{"num_key_value_heads": 3, "tie_word_embeddings": false, "init": "uniform", "lr_head": 0.00901}
Each number is 500 + 50 x the weight over its row's rms, rounded and kept within 0 to 999. Layers, rows and columns count from 0. Numbers have three digits each. The size before them is the row's rms in percent of the matrix's.

# up: layer 5 MLP up, 512x192, rms 0.168, rows 81-91, columns 0-191
# down: layer 5 MLP down (transposed), 512x192, rms 0.155, rows 81-91, columns 0-191
# gate: layer 5 MLP gate, 512x192, rms 0.176, rows 82-92, columns 0-191
up81 092:528515664509504455543515568537551501431556504503510424549562528508448534572447446529481472482523441511443492432432498469336553466521477484554532494484558500452421510496527553551510524461453542451465543506475463498501469569495441448472560530512527466438540510496464622473365416493424430478527481559515495493473451497493484522554462526421428496467551580517543528449520540459451499464525485527575604508503416487561511536526427515521486487520482532507591584545498518552439676498567602516467543518496507580479410490613470468473556439557523491574516484544549551412515497508515403435
down81 101:453486493478441569565490503471577466331418567446593469551454557511547434531547543459420535560521476386439562578539492448506551528430433421510402515480559444455524503424453442487519540484474486451430485470493496419353457442477431496439484450424492496492540555450463418587509533476444518499480519505434595528486559507509503464521423527423554478441555472452529510600544473527469496513514469528402486470514492522495504528467404523442572479500422448615529437582472573522445401510502481409477504477559495514526487555483495533574481513550547419467501549513518512565531513540461451490
gate82 100:489567569498437458464477451501427417487581589533553422582545553476559483446498514524481476482444433527427509525573529501458528447465513596490471584474584531448419473493424575403425474488477465533589543529535510485508408446441530471414496557465568507489429489487438483448432580553437519482405510572428556487550501506514404509568543494618499479441525511524457509467524479570542479552363535463414553515460503584463538662496458525480522524581505404436457491472507501517422489500498464408517556529448485504604454542421534537489491524502511504537534452541490519514515419484488489530
up82 095:580514459496361418478487480504511549520450488414578489586477490537477472508411429463498476510555429503523519529511523450500432490460413508449555507506511524546503583583504455504570453519487470483499503505510458401676474430545433530593486530397564542518538601439577494480508537480520407518518463477480440508548483453448513514429481426422423494409505537552505504546535510523488470527512459573519585473586536538475548484522454442495479568440369618498426475530556384545489577604519529492539523471485557485513383543519520433541440508534507478470437460533509471496484478542515575496
down82 102:493476479574440462484450490547502599515557479577456508538462579554520527554504503431581487496558495465462531531469582548484552471524484383509578532511454453488572470545454469538585597567557532560467513431486543574460522524565544536445481418511480490471526460552557429574511494514556456535558456436512517437466455483536601470472424408428456631509461507423494554569555534481391592417526453468540514571474507539469574439403426499457488447454531541523484458420537575503509499453457442525414462519452516562480557453589485512529578392493471515445489499477530514551578518525491612482
gate83 112:418433513465516509510493488474566478535486493488545450451540539529458537368503442437519448439497508487525456486479499446450560617431543548522531481442599588564495442547477465405493554591534480545595550469446485509469432524517421470420473444628520579605410472478506465494447486471511452523552437534498586510545430459506541518548526543600498450578485426407516490464499539536520431521424454460528474466475536558423534521553552451513610528546499461516447510478611563508494512532438531455460650452462509442474577537521407546517451526455383483520481498492566534519482496494482498467
up83 114:548555424539510361567470537413432522504504552461489514537525385497543552471504499486571514569495511494507519433536493460505506499530493516492531492516559443350526490481433574569460434480483478453503511544459550536521526515608481531539452467509474509447483465544481505484523504546507520496338511453517479534569465547462535403517470454475452495525404537551495496499547475499440537445517523481509391574500538404487536512440519417443476505459536495511476488466494437392512522515536549506517525592419443591674514539528601474497445502512606568490427598533456418536595505404520551517
down83 108:547498595480386629570413556473403470492460539480457528425505507479494536489405494546566539506518500509432478444534507524536535530496482537412511470596544447424494453481456495431476398527469533397482566546499480491472503377533396468454523496409500479552569450521515540547536504443419496495449583524444543572455567574462519452587484497473477505557537489611479467465548475473516402499562534398482483504410379519497470507510473575527448556457447402444502443551512523516495436427540529475491500483595533492475494528588516540434514508475424483515567400490496452496508466499492572431
gate84 099:481520518500484538446444530446475430489475482572557469554548467483489394442413533567549408487500567422500558587466510492474548447400433485492533526511456537535422475508513505515554520511446598526501598472583534521488556580510457561536421403507508509425482534541562474516448468573484449550435474535478523519453495496469520521489629476479345620473583507501449506495517584569497436450585502452511526621501546595457464561533441469603395437574468477508443510485510463511537482457408495506615539515466541507455489540472496510561589495507465486524512492426571498497468530582483511537
up84 095:498511467603542426470480517465532521501487544466533421478580496442478429497517486530637564512509595579521526431502468535432486411494450524521598478462490541437526463534430587362520498512489488608546526534466561517439566602294481542516483453485539440405555463533478482555477462561518465534476486545494439483544470513400498465521522548439440503527514508508478506503475588537528421558461533504549529529470446491429537497496495416530515546421519489554517532510541546528468445548494545431471503527452550542567481455397582458549531433546563575527531475593489601476445451473459489542
down84 105:498546468567442413529460532548566575427512609560441483518536495493514485418448472521570511488501540473564582397457603522462492496540502528574562401484492493489599536539488552486485493452432438475393513473535562614504541532451518550578511496399388507475618501553498478506554574527524495501520464564487441545581503454479420418447455490514424452548547486474591523567463474517500525442439505509499619523393476605459523563433529414499478516442534465441519528408539478534522497459565484517463447524423500439439475491557460440538475496478518473520492390510555512524478512465569471560
gate85 102:514501479573516569552357553454453430501444517504464526510485490373550515456469468537486417367533564478492562398558534526475529483541515512539491416452501533424444380392419441456550523491471477437467510522551531501541530520533584529446519495516541580473537543460494504551467553480529496563549555467392422525548476529455416528429529486465528579445518469470544482495517568510517483437454543526526519447418486455577421415549378484484392473421559544531530496559496453509495556502401455493462542511553550569497475524456430568437526451501445518470448548441511473537535526466521570591
up85 100:495468500471416413515522515457477446569466512548492520526456491592556550567496546528498538531515447552519437518442471509553565530448457543459521526522560533594580465482464531529505544526473452560485544518525507501622561495524533508512433478493444493537444528445420470522493535535460509497446538567536540452612424520552509457588354408527507444489516574504464449484475373514469498569471590469582436551462530500491610473476586539584558547421546493618509491428520514462514480529498513543466408594420621601487471534511593539535457514547508468493524484460479495558474480535492394401
down85 097:512536523485507531538551533540511583417572474512524561517492467448439505491597498353427520529450397462578538569465551599506458474444554470480449481638481504500594601488508473512555523524486526534432389526557496591429437582524468491496534482500552513557507583499574535354544493553498488441459441481497511535465538529472527566545551576440514449531558518599432493516460490508538462452552452442543467518507486495427497512484490422491454573493570480527535545526508483488530453422588489507552502502548493465577565463473443455470484417437539536442517627500442425455480537562419446524
gate86 088:514501497456560523540445491471592477471426531499498490377479543447414583523508458495541518501451509546486551553469511417456493554530441535467464441497397561447510449520528531516583467464490547443412583541543539497597544575547548518542512448550590537474528553544532422489538520509535512442482557422486525504498462460469556458467491443626383538507568470451442593555575529483512502476476622548491397583407447480587451543480487475490504542464497494550494492550500499525510479513523506547479608451520467461453530427486660458559563541582494463555572425551450470558530506550540538434
up86 089:541479451504538453491459493433487461493449483549445531564491512389597517527554487548445430536375507492462509550538487483483415449592586538517547473473482502488487430527515477511558518563558504449550556581487475485416419581494444583519476555510556485489583494488500523411509560542417519409501467502460518480440526523470558646433548565501410530459508559498464512500509489577469582469452499510502535409504506491455509421539582468560522522534451517492548572480455524486458453499517426457533497551531448503483533484576508482431631479398495552417525425626617554403440546497503566510
down86 099:496440494556527555479440506513406554404466429517525496457520446503463518479419362452518550528427563429562507432538494538461536543505428600549473489514539583458543464518555384534523516553574437438529555576494542492508433571459496532566484607503591441458491427535539503465476499533494550397536452473526506367523468507465503547616463538458470483494575486519451496464476559550495609512429494430480447583399485463571507563435536490528501519512439512596489456476414482501488490489517560473414482516468501484464523410520569497538572514517480457463505431449545572503537485442481625474
gate87 103:484426508484527581498515512591425469496511563478531411599487423558526528497548573551425522389536521502512573406477606525517463465426509464522435478483546513391479445429481466550454457492527493526523499498662451480487550520471535496508457560597427530398509521420547515489505505385526477468477426485446437490494532503481481550537448502531546493486434482451521476438568574517388497436461513500516489445412436529472497585552477483432450496512494512493481431610451547425429489500612431469569520536473419416543536564443482572521508487579462449507460487493432466474481491420502525580
up87 104:527506524520481471535517496473563504419478529469522597479569560605488439469566511485474492514544492435530498587467478567501540557581492654554518480489463531480556530619552504566513574513544549500411615469445572485466543492500456515534617447525415507543463557595458541528527497527529462486519523515527480388511500484549506469513465443477436464529611464597443531534511484528557360587420573554443484456472500465515470470472486399447483400458515552461464505494605545524575485388514480497529564555491497473451442445520477482482453505449530486534494531444426485375572555524481501512
down87 099:458502481449424490484494566434515535485488411480409416511475533494546492497538521506502460550472443475586540505515464515565450492442495494508559535511454512584510643465480509453531453580490465518523534542523577658606449494604538561469467427459552591466486444539402515501572448442495467462504506506496538517455544436549502516535556437578518521550462524513485469530434496584524632549459547420426459459499528458588523524476479503543549569603547532482485540457528474474517462576466521461489491522541566622463501463607478403448489493486503555535536493400528538531522381605563516501
gate88 106:462530437495480436517494490513528590481402536439512528537579515500467528507497488554472499571504487525505546479543577554551476546450411449424557482496543552487506462517535525453511581444571470450556489478511550520488522515438714495553459531507450527607565479599551464527451437495465476425427479483458496480513506505453421373545493567571486529435565515451444540504392532554571514526546525522513434542497435528495528524459496510484442474550498467440535562511463531488446417508546545382469574443529506528545427512551403598610494458453538579563424483451513515533413558481445539551
up88 102:447605473517476449473422509517431511444494521489512473514572445509472510545427514415539513633362447596518482471496451470559438531529485501408514453509441476436526472449533473485502558562499540555474507429461509515485543462489635453514454605464452544439481481497456506505453509515558499460472548565453506496436434486399383341514488464456498520458568451485459517465440512535530502457512538541548510536519453607518486577497395423426435498505535437540492497477543455494442502496489571435466587450448497548475548528533454546561461447518519506484500471412516384494431516405415553570
down88 101:524548447493483567546393505501493483565589504443542516450470499433551474577456457531523482486530542570621465424544472465537467401512450596406463418539454405496482554469459441530458550534518560515503569528515604492509529489548433537534469431436525548538490580539462509509479538492480520476407493510561486412513468535489405532598579503446487543453595495532579552502480376506622450466474398412523462529492534525498564509585508544552378540430466511388503513538551552519486566443500532512482466457570513444519507520525497404488542583551594489495519471479451561503497548502529517501
gate89 081:489461403509512471542453533538619494529451443572452482425470467534548573548510387461490530477550457573400568541459563433532478479447481544517450464589582527529574516496558484555534558566510535526495533390389432497469438497465530517538519506417462505494495516486500457476438541473538445481463511514513555470564455593561479457534471508395509442512466588501509499546456513554527510451501421549463528477477450563532460495432500422522534543519561423555507451508517448419498457488520415563458546468447449444498387476429461391407532505473409482567546450451471558483456535515488673500
up89 084:511446368484539586519504554433589565562558512593470481442533453531403585521506447408471496435518545535432522469462554453513580494474466474506509393503539507562563475526552476553495550525434405525559400499437502521460368501465520493429487545508466466519510610477492516463479554488488420512500549514538526438495407503528542422494493473515512450570497514474510447526473564506445483447576500491500562580421446460498437499453569476536538503563483432503501412471545450458503394522472509473467542512391607501479454566408513379475460502554409473551540532427516535517458516451579535430
down89 092:466493404530432536414490519578494438485476526549465519540487580521505569507422508522425476430478478553541600546464481499370566485465526501497513549474540470512572457487588454596466567506513486526536598428460450490540514521498550517520539512414413455577521416579520450553477459467548582458539499522481517545554521549449454437522464498428511632470490540511521511546526403535504421500532463513397526500495584505447590582484488595503459430418483495478514505520490523474458465530502531529405406505516506583619568534431516478545452480519492525572553489501475559469482462520360505375
gate90 097:424491499541502490549540551452619444485505430573484547540556518580557544506543553512489479486564463564492447581534512560526515477519499483607508537529486463613510539478497456514392523518505523467513519421519671469574600517503502503539443577487484453388453479553467486562491481365510380447492515467438466494508443496513458511475621601454452432484530410585437440503521518390467543458479445536558545475397590480536562531447519487582506520465498488496594529517500436532453440494478433511551504560524456517537460453553542474541559493509480457525535432607517528549517507481530512526
up90 104:487586473398553499499552413547416539535446588466553457509476460482463478581521449472442491497472550433583573563453438545459491473556478466495492480494525531424440470557487594551434545491539479490535458533544413476444477514575455528504477450487442514618576522547480528473439519522497560530528488526548454515449533458513578476524396435502531627520436530463422578510450509578497483517533485500530409496524530493448498419571563548473481493566506519514446419504541664434552512513475471476511556485508550450430550562428454543554508479445600603473459538458424486435599448566513501573
down90 097:544408499502500450439483481502581471527482483559485508534500516523520518472537537455468539541428372567538467432497556426467497530608573526393535558515523452540539554428589470542495567537490363460502558514489615479497451494361532513586453470542587470433555521450504522454515437536515482507512410465383505531464496553552592551577512417411412477406540548466529563536478479553556503490458524492496496540450493461494542535508487491507361545507440489567586478618495519522612451516518510494516500499414530409516453485472526503475442462511511482521490518388518483486538578480532475481
gate91 107:511458510416465525460397469370526417530481503485494433489529484499615470408516576481409484498512465459607485502413432490430433501522458585429421426528501567463449452501435459407433556562524517497524530484537498519558453498526484539478610418438572506463568514456515644486534428425510522459525477523420609556506431524540482526434527548513538573485477517509490557554437535470450468511563520491437515516502487552527447495564516431421549515481535506527558482440469541442495501584511551527534485563442517490457523526548501558415519433504454561491576542570541632507505593544488509456
up91 102:543394558443467577488421493471472450420479561524510486507522534453609523475592546507543541491588470409574475576492471431523443496545535531456474476539578467528435437538500435479377576521548507510514506495517471518516511524552419568516566450493657547521452447481493501428557541492508528481509504519463507474551558467453456506337452395496480421494491495480519531482611485445479579573554514530523522465543360462509473469526503465388518462570465556543489478467553553554574577419534540504491584495534403568474525538499509566511546505551515475530548543547495578524448574499481457516
down91 100:464457614529463541528441475511490493500474553454426439446478573410536549497495515427603579502600596405518537459544521458525406442622533546529604478529447449515508518459539538532541417456489483490475468618449546443531474501553403586482486469542580528499498524488505487475510555470547450545521497507453509454570461453584515494421544449556517451558548453511529558462504431543605579554464476555543503523606473500442505477597532535471463501560495498577464441478441399462554547408492481442384547574503378521510511505387562505547454499491495527526507523543498473498521518525484517460
gate92 097:449540450535533461547477563511553499503494505443462557443588504499458508491549530491487551553498489545558416527557528423593371548467514497469436396464467507398478543426481495501530477489444484537473570592496563416386439478520408465501511567538521519471412498587479537487509504585566483523451510598497457597438577566469549501472519520521430427469606401479495477450445548499478539447476456463498401490382495490446551399498471547501494530502485546559521437423515547531567537516543485473507441409546520565477610469450495536480535590480555510509459446549493467614448453482448459492